Weights of a small GPT-style language model, trained from scratch on English Wikipedia.
Size: 16 layers, 2 heads of 32.
Architecture: RMSNorm before and after each block, rotary positions, tied embeddings.
Training: a variant of Adam for these matrices, 103M tokens, 6269 steps.
Each number is 200 + 30 x the weight over the matrix's rms, rounded and kept within 0 to 999. Layers, rows and columns count from 0.

# layer 8 MLP up, 128x64, rms 0.162, rows 84-120, columns 0-63
208,259,136,206,183,228,204,188,186,197,137,246,164,137,165,170,193,191,234,185,178,197,221,237,165,186,190,189,194,207,142,193,205,238,169,209,205,178,235,283,268,184,242,214,221,253,249,181,234,216,219,177,149,176,280,203,252,134,205,145,175,151,255,210
252,191,230,179,142,197,253,244,202,170,197,213,203,209,221,178,235,215,197,243,213,219,207,229,178,227,174,190,236,197,231,229,114,210,148,194,228,180,176,188,123,168,176,205,164,173,193,201,187,192,160,187,230,272,212,206,197,224,222,192,161,227,203,190
184,210,227,149,189,191,282,183,186,246,218,166,223,222,153,195,206,179,191,222,211,176,227,204,215,263,227,227,169,225,160,253,272,197,150,213,215,186,164,194,223,228,203,214,188,202,160,183,191,210,158,205,186,205,201,196,229,146,182,288,193,166,203,166
208,208,190,144,209,179,277,171,137,190,171,233,253,210,177,247,196,199,187,223,111,193,200,266,177,194,198,149,190,199,209,175,268,257,218,177,168,199,146,192,172,183,237,268,197,235,234,175,217,225,215,192,179,212,257,203,166,167,228,241,173,156,164,154
183,202,237,244,236,161,205,170,239,189,222,185,240,183,248,210,177,231,210,218,164,172,201,141,271,196,209,229,224,195,248,235,213,229,174,198,194,260,196,210,191,203,173,164,197,189,160,240,201,184,197,156,231,221,177,206,216,234,129,182,197,186,158,204
202,216,278,182,166,202,154,220,170,197,180,220,177,165,158,161,214,239,252,198,218,213,172,229,149,179,196,247,233,161,224,219,207,185,193,209,177,236,194,195,188,210,214,236,193,195,251,163,218,175,216,177,170,199,214,194,181,219,238,108,204,182,165,231
212,184,218,214,172,225,169,190,231,209,159,211,130,158,217,218,208,221,230,151,285,209,239,210,159,234,157,222,229,205,244,133,213,182,214,204,177,174,216,227,207,186,188,180,191,168,221,202,209,212,199,217,206,156,154,166,219,200,212,165,184,210,273,119
226,144,176,149,289,170,262,171,176,178,227,171,182,205,217,266,179,221,199,234,215,195,178,228,195,157,224,157,242,245,215,241,184,219,164,212,189,210,190,202,200,261,238,210,148,210,175,243,211,202,181,148,241,174,193,226,188,201,164,203,174,206,171,220
197,225,153,210,167,225,220,270,186,207,185,164,213,233,222,203,193,230,158,238,202,178,214,179,202,198,237,201,213,145,228,177,174,212,224,221,213,219,261,219,182,190,179,182,212,209,195,233,207,189,187,171,182,164,201,213,158,246,171,173,166,197,205,236
182,196,171,118,196,191,240,182,207,219,256,189,144,226,245,240,230,203,163,209,212,206,245,236,190,210,234,210,228,196,156,211,269,190,165,173,182,171,166,202,176,171,211,186,174,199,188,195,139,226,216,204,161,207,172,187,203,208,184,228,177,246,197,220
172,170,201,197,207,197,173,176,260,177,270,181,163,180,279,209,156,201,203,150,191,200,214,185,241,200,158,205,218,212,207,172,273,166,196,186,192,219,161,250,249,137,201,181,169,209,171,168,164,211,129,197,206,178,172,259,202,225,226,168,218,161,211,172
244,245,187,164,246,218,235,191,186,144,149,197,198,215,236,208,218,195,210,232,176,224,194,183,221,183,192,160,273,212,220,193,217,230,223,213,190,176,186,194,226,253,234,230,183,171,184,210,247,171,206,132,209,173,192,190,197,172,219,191,193,211,149,180
206,218,206,190,226,263,175,176,259,154,272,213,227,201,238,215,211,242,173,213,229,198,229,166,265,205,255,191,230,259,176,187,224,219,269,218,188,205,181,139,185,167,170,197,146,260,191,197,226,230,257,210,152,163,168,185,217,234,199,208,184,178,195,147
193,242,174,223,241,194,199,203,190,159,175,183,236,208,208,174,225,212,235,241,195,193,193,176,165,200,213,215,175,182,204,226,185,155,244,275,164,124,196,172,186,214,229,211,246,192,194,207,257,228,213,153,162,124,194,203,180,199,182,229,220,204,181,224
206,231,181,174,215,216,197,218,242,197,163,246,210,197,226,201,208,189,247,204,198,182,195,261,211,157,179,196,233,234,189,209,179,206,232,167,215,185,191,218,240,192,224,202,162,178,198,218,211,207,273,181,160,216,177,165,209,240,244,193,251,243,199,145
214,159,250,165,180,248,166,160,202,215,179,235,213,207,223,204,245,166,200,190,199,195,167,182,204,198,192,221,264,261,202,191,245,197,171,194,150,204,175,210,151,196,225,207,205,172,201,236,240,215,180,194,182,235,194,198,169,250,183,200,205,207,195,207
213,142,180,178,204,190,231,206,269,183,267,196,171,188,178,207,156,199,201,182,228,187,157,174,196,213,188,158,200,209,201,229,206,196,177,155,157,228,200,193,219,176,270,185,214,233,198,199,173,165,238,155,202,140,223,219,214,246,188,205,149,240,214,241
177,152,178,220,143,175,164,225,210,274,212,202,199,191,237,181,195,182,205,181,184,175,191,176,230,174,215,174,215,237,194,234,203,220,160,229,198,233,169,198,197,183,181,217,176,169,229,278,214,204,185,197,138,206,215,230,198,182,199,202,231,201,228,258
158,236,197,182,217,280,231,218,226,218,175,181,202,166,167,218,169,222,275,167,218,154,234,161,207,241,231,208,218,222,228,171,165,181,245,196,184,249,204,253,158,227,186,164,202,165,140,263,221,231,242,211,208,216,264,179,204,191,194,207,185,191,159,229
183,251,232,245,228,168,231,185,225,150,217,199,214,219,231,181,214,159,239,178,211,234,172,210,179,248,240,248,196,194,241,240,168,241,216,201,163,221,223,188,175,184,135,181,177,189,219,198,198,171,200,171,192,233,145,210,223,237,227,133,168,200,220,195
202,148,220,206,254,172,188,183,242,196,262,225,258,184,211,155,137,225,177,170,174,259,176,188,116,196,239,210,174,204,233,197,213,170,138,200,178,214,189,186,222,230,197,198,141,180,198,210,206,209,165,240,213,250,207,218,149,196,179,212,188,208,231,213
200,240,194,169,220,258,168,137,230,195,270,250,229,163,206,234,207,214,211,196,193,213,203,184,189,210,230,212,218,183,218,238,255,206,224,175,224,254,212,234,238,187,199,192,185,198,172,101,166,159,189,205,286,207,251,219,203,210,222,177,195,205,192,214
217,219,216,147,144,197,154,187,179,233,219,225,156,202,220,248,175,201,211,235,203,178,297,164,237,221,184,157,154,174,185,196,177,218,176,201,223,200,203,195,209,211,189,197,194,180,213,188,229,192,189,209,168,197,227,218,245,165,219,232,155,154,173,224
223,179,197,191,155,211,189,215,149,194,117,228,194,158,195,231,181,219,196,214,265,177,201,129,208,190,245,183,202,207,178,234,223,158,264,243,179,174,203,181,185,222,192,216,192,163,219,233,220,195,224,141,164,182,179,221,218,244,185,219,154,178,179,215
240,210,248,210,172,173,176,199,254,167,225,191,170,160,229,205,176,229,220,237,239,154,198,189,182,250,182,165,185,213,151,198,232,163,152,209,153,256,184,178,184,166,212,211,231,233,224,190,204,219,226,180,205,210,294,239,233,214,208,197,200,232,159,137
174,157,204,159,149,140,160,184,179,241,200,162,187,252,245,237,194,200,200,129,214,202,243,221,183,149,127,189,182,200,177,233,170,141,169,152,220,214,212,202,197,209,219,205,206,168,195,189,213,203,179,207,175,244,178,160,219,180,200,184,146,195,192,238
194,211,216,208,160,206,166,159,232,185,177,179,186,210,207,239,215,229,244,234,225,185,216,202,153,215,153,178,142,179,211,177,208,261,191,192,260,172,185,249,171,219,222,197,211,170,150,132,164,199,223,218,210,213,197,186,187,187,187,260,174,184,198,186
279,144,176,184,206,231,215,177,203,238,207,146,217,222,210,212,227,214,221,169,199,197,213,172,190,254,204,200,192,191,230,203,273,170,210,237,140,232,187,167,166,206,207,197,172,156,206,257,194,219,228,252,180,205,201,173,164,259,233,246,212,241,227,173
199,203,187,172,177,230,172,190,212,208,246,261,240,217,167,217,203,173,175,190,194,179,184,213,203,233,175,163,133,178,158,258,203,205,149,169,214,202,184,173,217,203,223,196,214,169,194,119,208,173,238,276,159,206,140,168,217,219,173,252,199,216,156,228
229,239,170,178,231,178,237,193,162,263,134,167,212,187,248,182,172,176,132,184,176,193,199,191,186,196,184,202,208,186,178,236,217,223,165,222,227,215,133,217,201,126,142,253,202,241,209,227,178,180,159,227,214,212,284,246,191,227,229,172,223,143,231,218
202,131,200,236,162,208,251,238,151,197,202,168,205,179,170,230,220,186,224,151,174,207,231,229,159,199,168,143,259,217,168,219,174,171,211,213,220,209,242,180,159,226,198,208,164,259,207,174,207,253,207,161,258,223,233,188,218,162,219,178,213,247,201,158
156,204,213,200,204,179,188,218,186,172,171,202,176,226,237,227,180,193,190,224,239,198,138,159,265,176,184,154,170,223,139,209,190,178,184,181,210,184,207,209,264,201,213,197,214,167,177,222,217,182,125,182,196,184,188,201,210,205,186,155,194,196,197,156
188,212,235,230,209,217,222,200,165,184,146,161,143,166,174,211,229,206,199,220,214,193,236,157,189,214,209,137,229,214,185,199,203,194,198,210,197,187,226,175,183,187,277,205,176,243,242,105,185,217,205,150,206,193,203,233,230,155,211,236,166,212,184,175
221,231,233,261,147,245,176,179,242,178,194,244,232,183,202,212,213,230,169,190,253,232,126,213,135,212,202,255,240,236,205,245,200,218,158,238,206,217,194,155,192,197,189,216,169,219,238,134,234,200,186,182,225,179,190,163,173,229,245,233,191,201,205,199
219,216,210,160,233,200,222,189,254,233,116,214,214,165,218,218,216,206,228,226,209,164,194,173,197,185,187,208,203,203,209,172,238,182,225,217,216,223,153,239,186,186,128,192,215,133,205,264,163,154,174,131,232,180,177,259,206,248,197,206,237,203,230,271
211,211,249,203,198,201,186,186,144,168,216,156,171,227,166,213,183,228,194,256,188,185,205,251,206,256,150,204,196,185,193,154,232,216,169,226,229,222,170,309,191,178,210,241,202,127,202,195,152,161,193,266,200,191,207,153,178,201,193,182,187,219,241,123
191,145,217,160,227,204,175,187,199,203,200,187,190,192,214,207,216,169,270,200,152,255,182,243,203,205,191,154,177,203,205,198,184,207,196,239,151,236,185,195,211,146,164,162,212,220,198,241,205,193,154,260,225,164,186,161,214,223,178,150,163,193,241,169
# layer 8 MLP down (transposed), 128x64, rms 0.128, rows 84-119, columns 0-63
169,244,273,209,171,141,198,211,210,173,168,197,191,199,169,173,219,257,208,194,199,175,208,218,187,149,241,129,219,193,214,226,150,196,159,223,206,181,192,218,229,217,214,217,167,170,256,219,173,270,209,170,246,129,245,183,179,219,202,200,174,179,180,172
180,203,190,169,222,202,156,170,257,226,171,224,227,210,211,169,174,165,219,167,233,199,198,161,179,184,220,196,198,206,147,198,253,178,184,197,179,157,208,241,264,229,204,213,166,222,195,223,201,177,237,251,207,160,204,203,223,177,213,188,191,128,257,196
187,189,172,211,194,212,167,223,200,156,187,173,153,194,158,178,210,230,181,137,214,201,189,217,172,151,186,195,255,202,189,150,161,145,195,223,187,207,238,225,166,179,187,208,215,230,236,242,233,226,209,150,249,203,197,187,161,208,163,99,232,240,190,209
205,233,212,155,141,174,185,199,212,200,193,202,163,278,124,209,198,207,223,255,179,195,175,174,185,181,178,208,167,262,210,181,169,250,213,212,215,220,184,213,149,233,221,194,176,223,157,153,227,178,185,212,258,235,154,179,135,246,232,201,244,220,276,276
140,209,242,220,185,172,223,216,162,163,184,187,190,198,181,175,195,237,206,157,280,193,174,242,208,223,177,150,182,236,192,187,254,169,174,194,213,257,210,242,129,164,151,180,168,243,232,225,165,193,215,175,222,277,184,194,204,196,166,195,233,204,187,234
209,199,208,225,202,179,223,183,226,205,203,208,206,256,231,226,220,174,173,194,182,199,216,138,222,255,177,183,195,259,205,158,203,193,185,216,167,181,216,184,199,133,150,172,212,184,148,191,203,220,201,223,248,212,159,196,239,188,229,250,214,187,219,189
168,208,204,172,233,228,198,210,210,215,224,191,223,179,200,190,219,202,192,231,181,169,187,95,208,175,174,211,167,196,123,235,164,210,202,187,251,219,180,234,181,208,226,221,188,186,211,211,234,158,187,183,198,190,209,248,165,166,221,236,237,185,225,220
221,235,203,183,162,218,159,234,124,161,176,237,180,157,248,142,181,242,198,140,175,216,235,218,221,216,226,214,206,203,224,208,230,156,186,207,223,224,196,211,177,187,181,199,229,219,172,194,179,235,250,209,173,189,147,150,206,164,207,209,241,179,217,222
207,205,186,221,250,196,178,131,214,140,242,199,176,202,172,188,209,190,169,144,218,252,182,182,246,195,222,221,177,227,190,241,209,179,236,198,176,185,200,247,216,189,182,191,195,204,189,205,212,200,149,246,274,165,197,188,188,209,228,181,202,163,203,216
160,212,156,240,173,168,266,208,240,256,170,214,228,186,193,174,133,158,249,226,160,152,213,168,214,213,238,220,182,153,238,184,139,202,209,202,182,195,238,145,257,225,198,223,203,197,223,153,239,203,212,172,205,175,210,198,221,190,205,189,209,140,224,213
197,256,193,192,199,179,205,223,197,150,203,200,226,171,147,183,131,239,167,115,136,195,170,218,187,163,232,175,214,238,252,194,153,216,160,261,169,174,198,138,153,196,185,220,205,202,237,184,230,151,201,220,228,228,182,182,208,187,230,197,176,177,176,222
136,149,163,194,202,194,214,212,245,215,234,196,188,137,208,208,154,238,186,200,193,105,200,208,201,190,236,215,188,201,225,193,188,149,184,167,230,194,210,218,193,187,191,183,183,182,207,212,171,189,259,255,213,179,185,185,216,237,188,200,193,175,206,205
223,235,144,147,148,190,213,221,195,158,165,150,167,223,170,148,191,239,262,195,209,170,129,192,163,171,152,195,135,114,175,212,151,212,189,193,190,243,200,214,192,206,200,200,219,207,201,246,206,228,199,199,236,213,249,113,204,172,207,180,224,261,170,171
174,204,250,221,157,161,186,178,213,181,222,201,179,192,164,261,217,168,136,160,222,203,217,202,234,197,141,170,203,200,216,185,183,210,197,165,228,208,176,203,235,189,165,173,172,180,222,196,119,220,214,246,246,252,180,208,240,214,164,163,178,227,200,185
141,162,182,192,219,212,220,171,171,192,237,134,155,141,182,225,181,205,174,122,233,242,218,201,234,223,223,201,205,174,260,164,203,155,200,208,185,219,204,180,181,207,215,161,224,242,187,160,205,185,193,206,256,220,207,240,229,227,172,201,172,136,186,213
171,246,186,236,191,140,271,199,195,198,177,223,149,199,210,230,193,276,208,209,189,203,228,186,205,186,186,201,154,175,200,187,157,210,206,206,221,206,214,185,227,221,176,212,186,225,229,194,160,203,276,198,212,203,215,203,222,138,279,200,150,208,201,226
244,245,237,213,166,183,196,222,215,208,176,205,227,214,196,209,213,172,237,181,192,204,223,270,254,183,242,237,167,221,170,152,217,207,263,202,251,176,222,146,212,235,158,196,186,177,213,236,234,199,200,195,183,228,141,229,226,173,243,164,208,160,210,181
180,254,243,206,215,206,219,154,150,158,212,203,193,212,163,212,194,189,224,213,170,236,183,217,173,251,181,262,209,189,227,195,220,216,199,175,189,172,231,202,184,235,174,196,208,215,208,176,198,192,198,205,202,225,191,201,159,198,267,218,226,285,198,208
219,224,266,242,168,154,228,179,230,115,176,223,241,171,178,195,237,158,167,136,164,219,208,213,206,163,172,228,195,187,232,240,243,204,141,232,217,190,237,235,186,222,168,188,177,231,237,215,195,195,177,167,193,217,197,203,159,267,256,203,225,232,199,187
168,184,194,189,154,201,246,197,230,216,136,196,196,157,142,249,234,179,225,196,246,247,216,183,171,156,189,178,233,258,186,186,267,182,171,216,233,187,181,197,229,228,200,225,213,179,232,176,187,218,202,163,150,172,246,228,165,235,170,198,180,182,214,223
207,245,148,149,165,241,204,226,216,240,155,214,184,238,198,256,167,175,220,246,245,138,186,192,229,255,209,232,220,198,147,228,181,226,251,212,222,219,188,294,163,181,262,213,256,258,189,231,193,189,218,237,245,186,201,193,261,180,196,231,230,207,186,229
182,181,211,194,159,156,207,264,193,200,139,165,192,214,263,152,201,196,198,200,274,190,195,186,210,178,170,210,213,230,143,181,165,206,160,201,185,159,213,220,176,193,209,217,224,196,231,257,204,218,181,204,136,178,137,193,225,195,186,234,178,128,203,205
225,169,210,230,218,183,231,196,166,162,180,204,216,177,146,177,245,231,204,163,154,190,156,186,168,221,179,206,241,194,211,216,192,218,179,214,190,218,177,135,179,216,210,176,243,268,194,235,148,236,218,186,234,228,188,175,172,208,192,185,203,239,155,167
164,157,238,205,188,166,222,204,249,216,219,174,209,181,195,210,205,212,188,201,226,204,191,228,181,211,180,194,218,217,240,219,200,196,153,169,208,211,178,225,198,288,197,177,216,166,178,163,130,212,159,175,161,210,171,228,181,219,232,200,159,219,147,184
245,185,175,224,185,171,174,179,187,232,209,143,199,192,202,210,198,241,174,223,224,250,215,170,213,190,262,221,168,222,119,98,186,193,222,261,177,218,227,208,231,151,187,240,189,207,213,218,247,203,199,178,234,196,186,163,230,217,241,171,178,147,210,164
191,195,169,200,206,216,183,202,218,224,195,170,222,149,165,207,186,232,245,200,160,235,135,171,126,225,219,176,207,216,219,188,203,220,157,225,217,244,220,155,175,208,184,212,134,199,234,208,238,205,244,189,205,182,205,215,149,161,226,217,210,197,170,193
137,185,171,200,243,191,201,247,244,204,199,237,152,265,197,201,227,182,140,145,224,171,211,213,222,170,196,235,251,217,185,261,213,166,204,187,199,234,236,191,244,159,210,192,186,225,227,207,194,184,194,222,214,191,171,202,174,179,216,179,209,163,196,217
247,178,198,230,239,212,199,236,166,211,180,205,211,215,184,212,134,202,199,211,234,249,233,206,230,244,188,137,215,193,161,179,167,177,219,204,242,204,234,193,194,184,162,231,235,233,171,184,166,105,251,206,243,217,208,260,218,189,189,211,172,177,192,214
176,178,267,225,182,205,175,235,168,224,192,149,150,254,230,189,226,180,188,199,173,195,235,217,196,197,171,233,221,166,182,214,213,200,266,176,160,137,142,198,179,201,190,202,202,242,244,221,132,196,140,165,228,201,198,235,221,220,191,171,178,205,191,177
222,169,187,186,215,166,232,253,141,259,175,192,156,183,160,217,182,219,286,221,234,210,214,188,221,212,195,158,198,195,189,121,176,160,201,233,227,170,257,226,190,210,251,175,162,179,178,221,197,158,219,201,180,205,235,253,222,141,164,209,250,184,220,203
213,231,220,188,232,207,177,137,236,165,228,193,163,180,233,151,166,191,192,182,184,191,276,166,218,170,244,239,190,230,194,232,225,160,122,214,206,224,180,226,189,163,162,150,223,189,194,254,229,208,161,238,195,189,217,170,173,213,221,181,223,171,211,204
205,181,232,173,223,157,172,187,193,189,220,242,119,216,206,193,206,216,213,166,221,209,208,221,157,178,221,144,186,188,192,178,256,184,181,189,194,195,143,187,189,202,178,272,173,230,190,190,174,224,265,219,225,233,131,146,225,189,165,180,234,198,212,200
200,180,193,175,154,185,217,199,169,172,221,207,226,228,239,196,229,189,200,182,183,247,136,270,223,172,253,189,207,213,246,176,227,203,207,191,171,208,193,209,250,237,159,245,211,217,168,237,234,191,209,258,200,207,159,177,170,201,201,211,213,217,215,196
231,165,216,178,217,210,249,189,157,215,165,193,217,215,128,208,192,175,171,183,201,169,202,188,288,182,129,213,148,260,229,164,210,224,203,230,189,207,202,169,176,239,216,177,259,148,185,193,183,231,230,242,201,226,183,238,164,222,178,185,184,211,173,257
228,203,157,171,159,189,207,154,122,190,213,199,227,230,195,218,232,156,193,220,175,238,219,200,199,193,199,183,245,154,209,229,190,225,178,213,179,218,182,162,121,224,251,243,240,241,231,204,202,210,205,180,184,90,202,150,174,189,232,234,201,213,174,168
208,185,129,190,235,220,218,243,233,260,198,180,211,258,155,197,208,177,178,185,157,172,238,266,182,204,206,222,217,210,219,239,187,198,186,192,195,174,163,166,207,235,205,185,248,207,206,206,183,175,212,172,202,206,179,238,170,202,156,211,282,211,146,266
# layer 8 MLP gate, 128x64, rms 0.165, rows 85-120, columns 0-63
195,210,143,228,196,219,191,192,223,181,235,180,240,230,156,189,210,226,202,174,158,197,174,204,174,236,191,196,189,227,240,193,146,214,234,134,221,260,187,174,200,207,202,208,156,252,194,164,212,190,179,259,212,218,198,153,206,248,193,212,203,248,188,183
197,170,186,197,237,193,196,192,160,172,187,220,171,205,169,215,162,224,235,249,214,195,200,176,133,220,265,227,289,228,223,138,233,238,277,165,196,234,204,220,162,191,235,183,189,193,260,189,234,228,249,184,208,245,203,153,225,196,167,191,192,222,190,187
228,180,201,228,220,222,208,202,182,221,126,180,181,154,206,233,217,205,192,217,154,174,209,194,182,225,166,147,232,247,239,209,219,239,220,213,173,154,181,200,285,152,180,233,155,271,202,200,179,180,207,218,233,189,192,195,182,207,168,283,138,167,198,151
177,182,163,214,166,175,215,182,273,185,178,225,184,190,237,212,183,227,185,211,190,188,216,253,255,191,203,166,141,165,189,190,207,154,155,165,269,224,172,179,205,154,174,235,187,188,176,191,239,245,181,170,225,223,167,188,239,189,187,208,253,209,181,232
220,213,147,168,253,219,212,246,183,215,200,234,187,155,236,196,212,201,236,257,225,210,193,225,158,195,214,246,240,157,210,274,192,202,247,192,225,168,203,235,238,247,200,228,211,197,244,218,166,157,217,203,184,200,216,215,171,181,208,166,134,163,183,242
197,175,280,199,208,214,236,228,196,168,186,259,194,174,238,227,129,230,193,247,170,200,163,181,176,186,198,220,187,178,194,144,227,232,184,205,243,195,252,200,205,245,144,239,188,157,198,231,186,219,207,151,186,238,216,161,169,209,233,238,197,263,177,215
196,205,114,206,203,210,225,154,195,208,165,239,206,218,246,129,241,178,192,216,173,190,235,213,189,157,166,219,184,223,201,204,182,192,174,164,184,156,270,210,186,197,172,208,175,224,235,170,231,219,196,162,186,169,184,147,203,189,201,176,171,127,187,191
163,231,218,210,151,162,213,261,197,237,164,214,201,197,206,189,162,192,181,164,198,150,233,168,215,184,201,164,189,174,193,216,153,179,202,250,212,202,217,181,197,170,187,193,192,224,244,230,226,196,243,150,250,186,241,217,195,191,179,234,140,237,208,205
229,206,145,215,150,213,230,212,210,235,212,259,269,175,171,169,157,178,213,193,153,191,196,163,187,186,207,202,162,175,194,177,128,182,204,202,253,208,278,236,208,226,198,212,203,241,204,157,210,206,201,204,190,190,197,207,215,190,157,158,187,156,178,236
248,239,202,240,143,162,216,248,189,229,233,190,213,178,191,263,221,186,261,112,195,221,230,268,199,227,225,184,163,181,169,192,134,180,217,160,215,196,211,233,132,188,217,218,232,164,188,229,203,213,185,163,198,195,204,211,260,199,153,236,224,278,217,179
214,200,179,224,189,165,174,168,252,253,213,152,142,190,151,188,264,203,210,183,233,223,189,163,224,222,190,199,184,178,213,255,163,210,241,211,188,190,225,220,236,208,211,186,195,210,166,198,232,198,195,207,215,241,211,193,197,145,180,155,165,172,222,147
203,167,192,165,196,207,161,216,146,154,157,243,176,199,195,179,220,150,279,229,176,232,152,228,192,133,220,208,146,115,167,210,194,189,194,185,185,229,191,156,187,216,210,205,170,290,248,193,176,188,229,170,189,200,205,201,157,197,211,212,223,184,149,182
258,212,164,202,216,231,201,186,196,198,247,189,194,222,144,174,240,221,245,202,209,194,172,211,174,189,231,238,244,165,230,231,165,175,168,160,188,184,305,201,161,224,172,176,160,218,211,200,235,196,199,169,254,181,188,172,189,219,216,193,206,228,210,179
197,185,252,187,246,227,202,166,203,192,189,253,239,197,233,160,226,242,183,145,212,195,164,221,215,242,201,172,199,205,216,180,208,212,156,191,146,194,212,107,178,210,242,183,248,271,192,164,209,157,238,176,185,210,221,208,240,225,204,191,187,223,192,157
237,239,243,206,239,217,224,220,191,254,239,191,198,176,183,179,185,261,198,199,162,151,211,181,200,276,207,196,202,214,222,155,240,204,230,207,171,182,224,180,165,214,205,200,192,195,232,176,234,215,260,183,203,215,193,240,223,191,248,171,203,241,172,226
238,196,185,207,155,204,226,221,204,239,183,180,163,245,210,200,207,213,177,230,164,194,225,216,178,170,227,167,227,129,218,179,164,250,289,217,238,208,236,225,197,203,199,208,251,195,197,225,247,155,236,181,230,216,175,230,224,181,227,166,214,228,185,186
215,245,214,206,186,232,199,186,181,198,209,211,205,179,141,169,202,180,248,174,253,228,191,185,189,207,258,240,219,207,220,188,220,237,198,158,198,250,219,240,188,224,173,202,247,197,171,228,201,220,212,208,171,212,231,196,176,222,199,230,222,196,190,205
185,164,194,163,204,198,176,241,197,248,233,185,143,227,195,198,231,245,140,253,235,139,253,189,200,243,223,170,244,215,175,178,137,163,217,196,225,222,170,179,175,168,190,196,226,198,230,193,203,233,204,202,120,149,203,170,192,157,171,167,187,171,201,175
204,230,228,271,232,140,199,183,178,185,187,204,229,199,224,197,203,177,171,216,196,202,195,231,191,224,213,223,200,176,173,249,94,180,234,188,171,187,206,222,222,179,204,226,191,200,226,219,211,154,166,223,195,242,120,154,290,215,215,165,203,179,214,175
177,199,228,168,178,196,206,232,251,207,223,216,159,201,205,298,159,199,218,208,152,149,217,191,229,244,186,183,219,159,190,200,184,158,203,158,202,222,170,258,144,211,244,212,182,170,239,205,216,175,209,269,224,124,264,127,202,158,203,200,246,197,134,167
230,209,141,246,294,226,231,163,180,235,244,197,218,153,134,190,214,227,209,167,191,214,184,180,153,213,217,209,149,183,204,222,203,217,240,208,231,218,228,220,167,208,189,131,171,199,183,218,187,240,222,209,222,226,219,175,166,214,223,160,165,240,206,185
168,174,205,202,221,194,192,217,157,147,175,175,176,190,204,197,250,210,215,181,178,192,208,178,212,242,165,211,172,188,212,198,194,197,183,234,235,192,160,255,196,151,190,191,221,242,214,231,143,193,182,244,252,217,229,195,206,183,171,123,218,243,259,164
164,188,153,178,177,201,213,202,179,196,225,209,211,217,200,226,204,142,207,222,167,206,114,204,208,259,179,249,224,203,229,239,202,167,178,187,180,208,193,215,234,210,235,181,219,173,196,197,189,198,154,245,137,197,168,207,271,217,138,195,162,223,223,192
205,169,179,236,228,143,202,145,240,175,213,155,201,250,220,241,232,200,183,230,266,191,205,208,156,182,202,121,130,143,180,192,161,185,211,199,186,156,229,213,193,207,204,159,176,199,188,216,228,161,201,180,186,193,164,218,204,240,187,234,165,164,189,189
202,206,183,215,222,230,224,208,245,208,235,176,229,130,182,176,191,255,226,212,148,208,155,181,187,224,217,198,212,229,180,159,189,217,224,233,210,171,234,148,209,190,117,178,153,209,222,205,202,184,232,215,203,188,224,169,224,154,186,183,198,266,171,214
164,208,211,237,167,166,184,192,236,182,220,185,199,231,204,219,188,192,252,190,174,243,206,231,200,221,228,180,142,234,189,242,140,238,206,196,195,178,253,169,187,224,241,139,209,214,154,172,209,202,248,206,170,216,223,181,173,219,219,225,250,188,228,216
199,172,211,220,151,181,204,250,180,232,188,170,238,186,184,270,233,163,185,229,211,264,212,203,191,194,245,135,226,197,132,200,191,215,270,190,205,206,219,178,263,182,209,218,176,192,166,233,186,133,195,196,173,231,205,230,214,202,206,202,237,236,200,236
192,155,245,194,139,163,180,179,191,241,201,188,132,173,243,234,193,176,191,219,164,218,216,152,151,252,188,201,230,167,232,191,199,252,261,188,169,166,211,199,198,181,243,217,168,215,167,243,168,184,225,154,263,188,140,221,199,209,210,188,198,198,184,200
261,123,182,238,199,179,180,185,187,153,208,207,176,251,212,220,252,228,253,174,225,217,219,192,210,149,240,232,199,245,173,191,193,188,244,179,179,181,290,175,196,171,208,225,176,210,205,225,189,158,221,216,152,176,201,230,222,187,180,192,227,188,188,219
170,209,155,261,213,193,255,194,164,138,174,183,205,194,224,211,179,224,231,166,235,181,226,231,108,231,191,157,225,218,210,168,174,176,218,222,178,258,218,123,231,218,206,197,142,227,206,207,192,201,237,140,213,218,176,178,176,205,166,214,208,182,194,152
151,172,225,198,191,161,176,199,191,161,222,187,168,262,211,193,216,200,245,223,180,135,175,145,217,195,201,181,196,247,220,163,214,187,225,203,189,234,193,205,209,194,254,189,185,165,207,225,212,157,210,215,222,239,219,116,273,188,181,226,207,156,200,158
201,208,188,172,238,191,232,179,161,202,181,172,188,191,240,237,205,194,251,236,211,143,146,154,223,130,176,199,183,186,197,239,117,224,221,207,258,166,165,218,241,206,166,223,188,171,153,263,228,200,154,217,196,170,177,183,242,202,200,173,183,207,195,202
186,172,193,177,185,193,213,221,197,155,184,189,193,150,179,232,126,211,233,190,169,166,227,199,245,173,184,164,184,215,166,178,176,208,242,204,181,233,211,188,249,182,163,195,249,157,183,179,270,249,225,180,230,206,162,236,246,158,189,197,157,192,233,151
220,246,149,233,169,199,204,236,198,185,217,130,250,217,200,145,219,190,142,213,205,200,224,228,259,188,200,160,220,190,158,229,161,244,160,255,195,193,221,199,196,210,227,227,244,268,216,179,204,200,228,209,201,216,162,175,181,178,212,201,151,190,215,201
224,203,175,171,183,171,235,233,218,283,224,169,171,211,201,215,252,200,186,208,204,193,258,200,203,204,259,185,187,200,221,208,146,147,229,173,212,211,254,157,190,224,167,205,193,247,254,208,238,189,225,160,209,202,146,219,199,174,229,226,245,144,145,223
179,170,169,175,240,222,203,150,201,179,245,174,175,192,208,199,196,190,256,214,188,202,252,224,246,196,209,171,175,224,201,171,197,175,191,244,139,206,292,241,198,178,172,167,254,208,219,222,165,222,143,231,164,220,151,192,207,249,198,179,223,142,228,197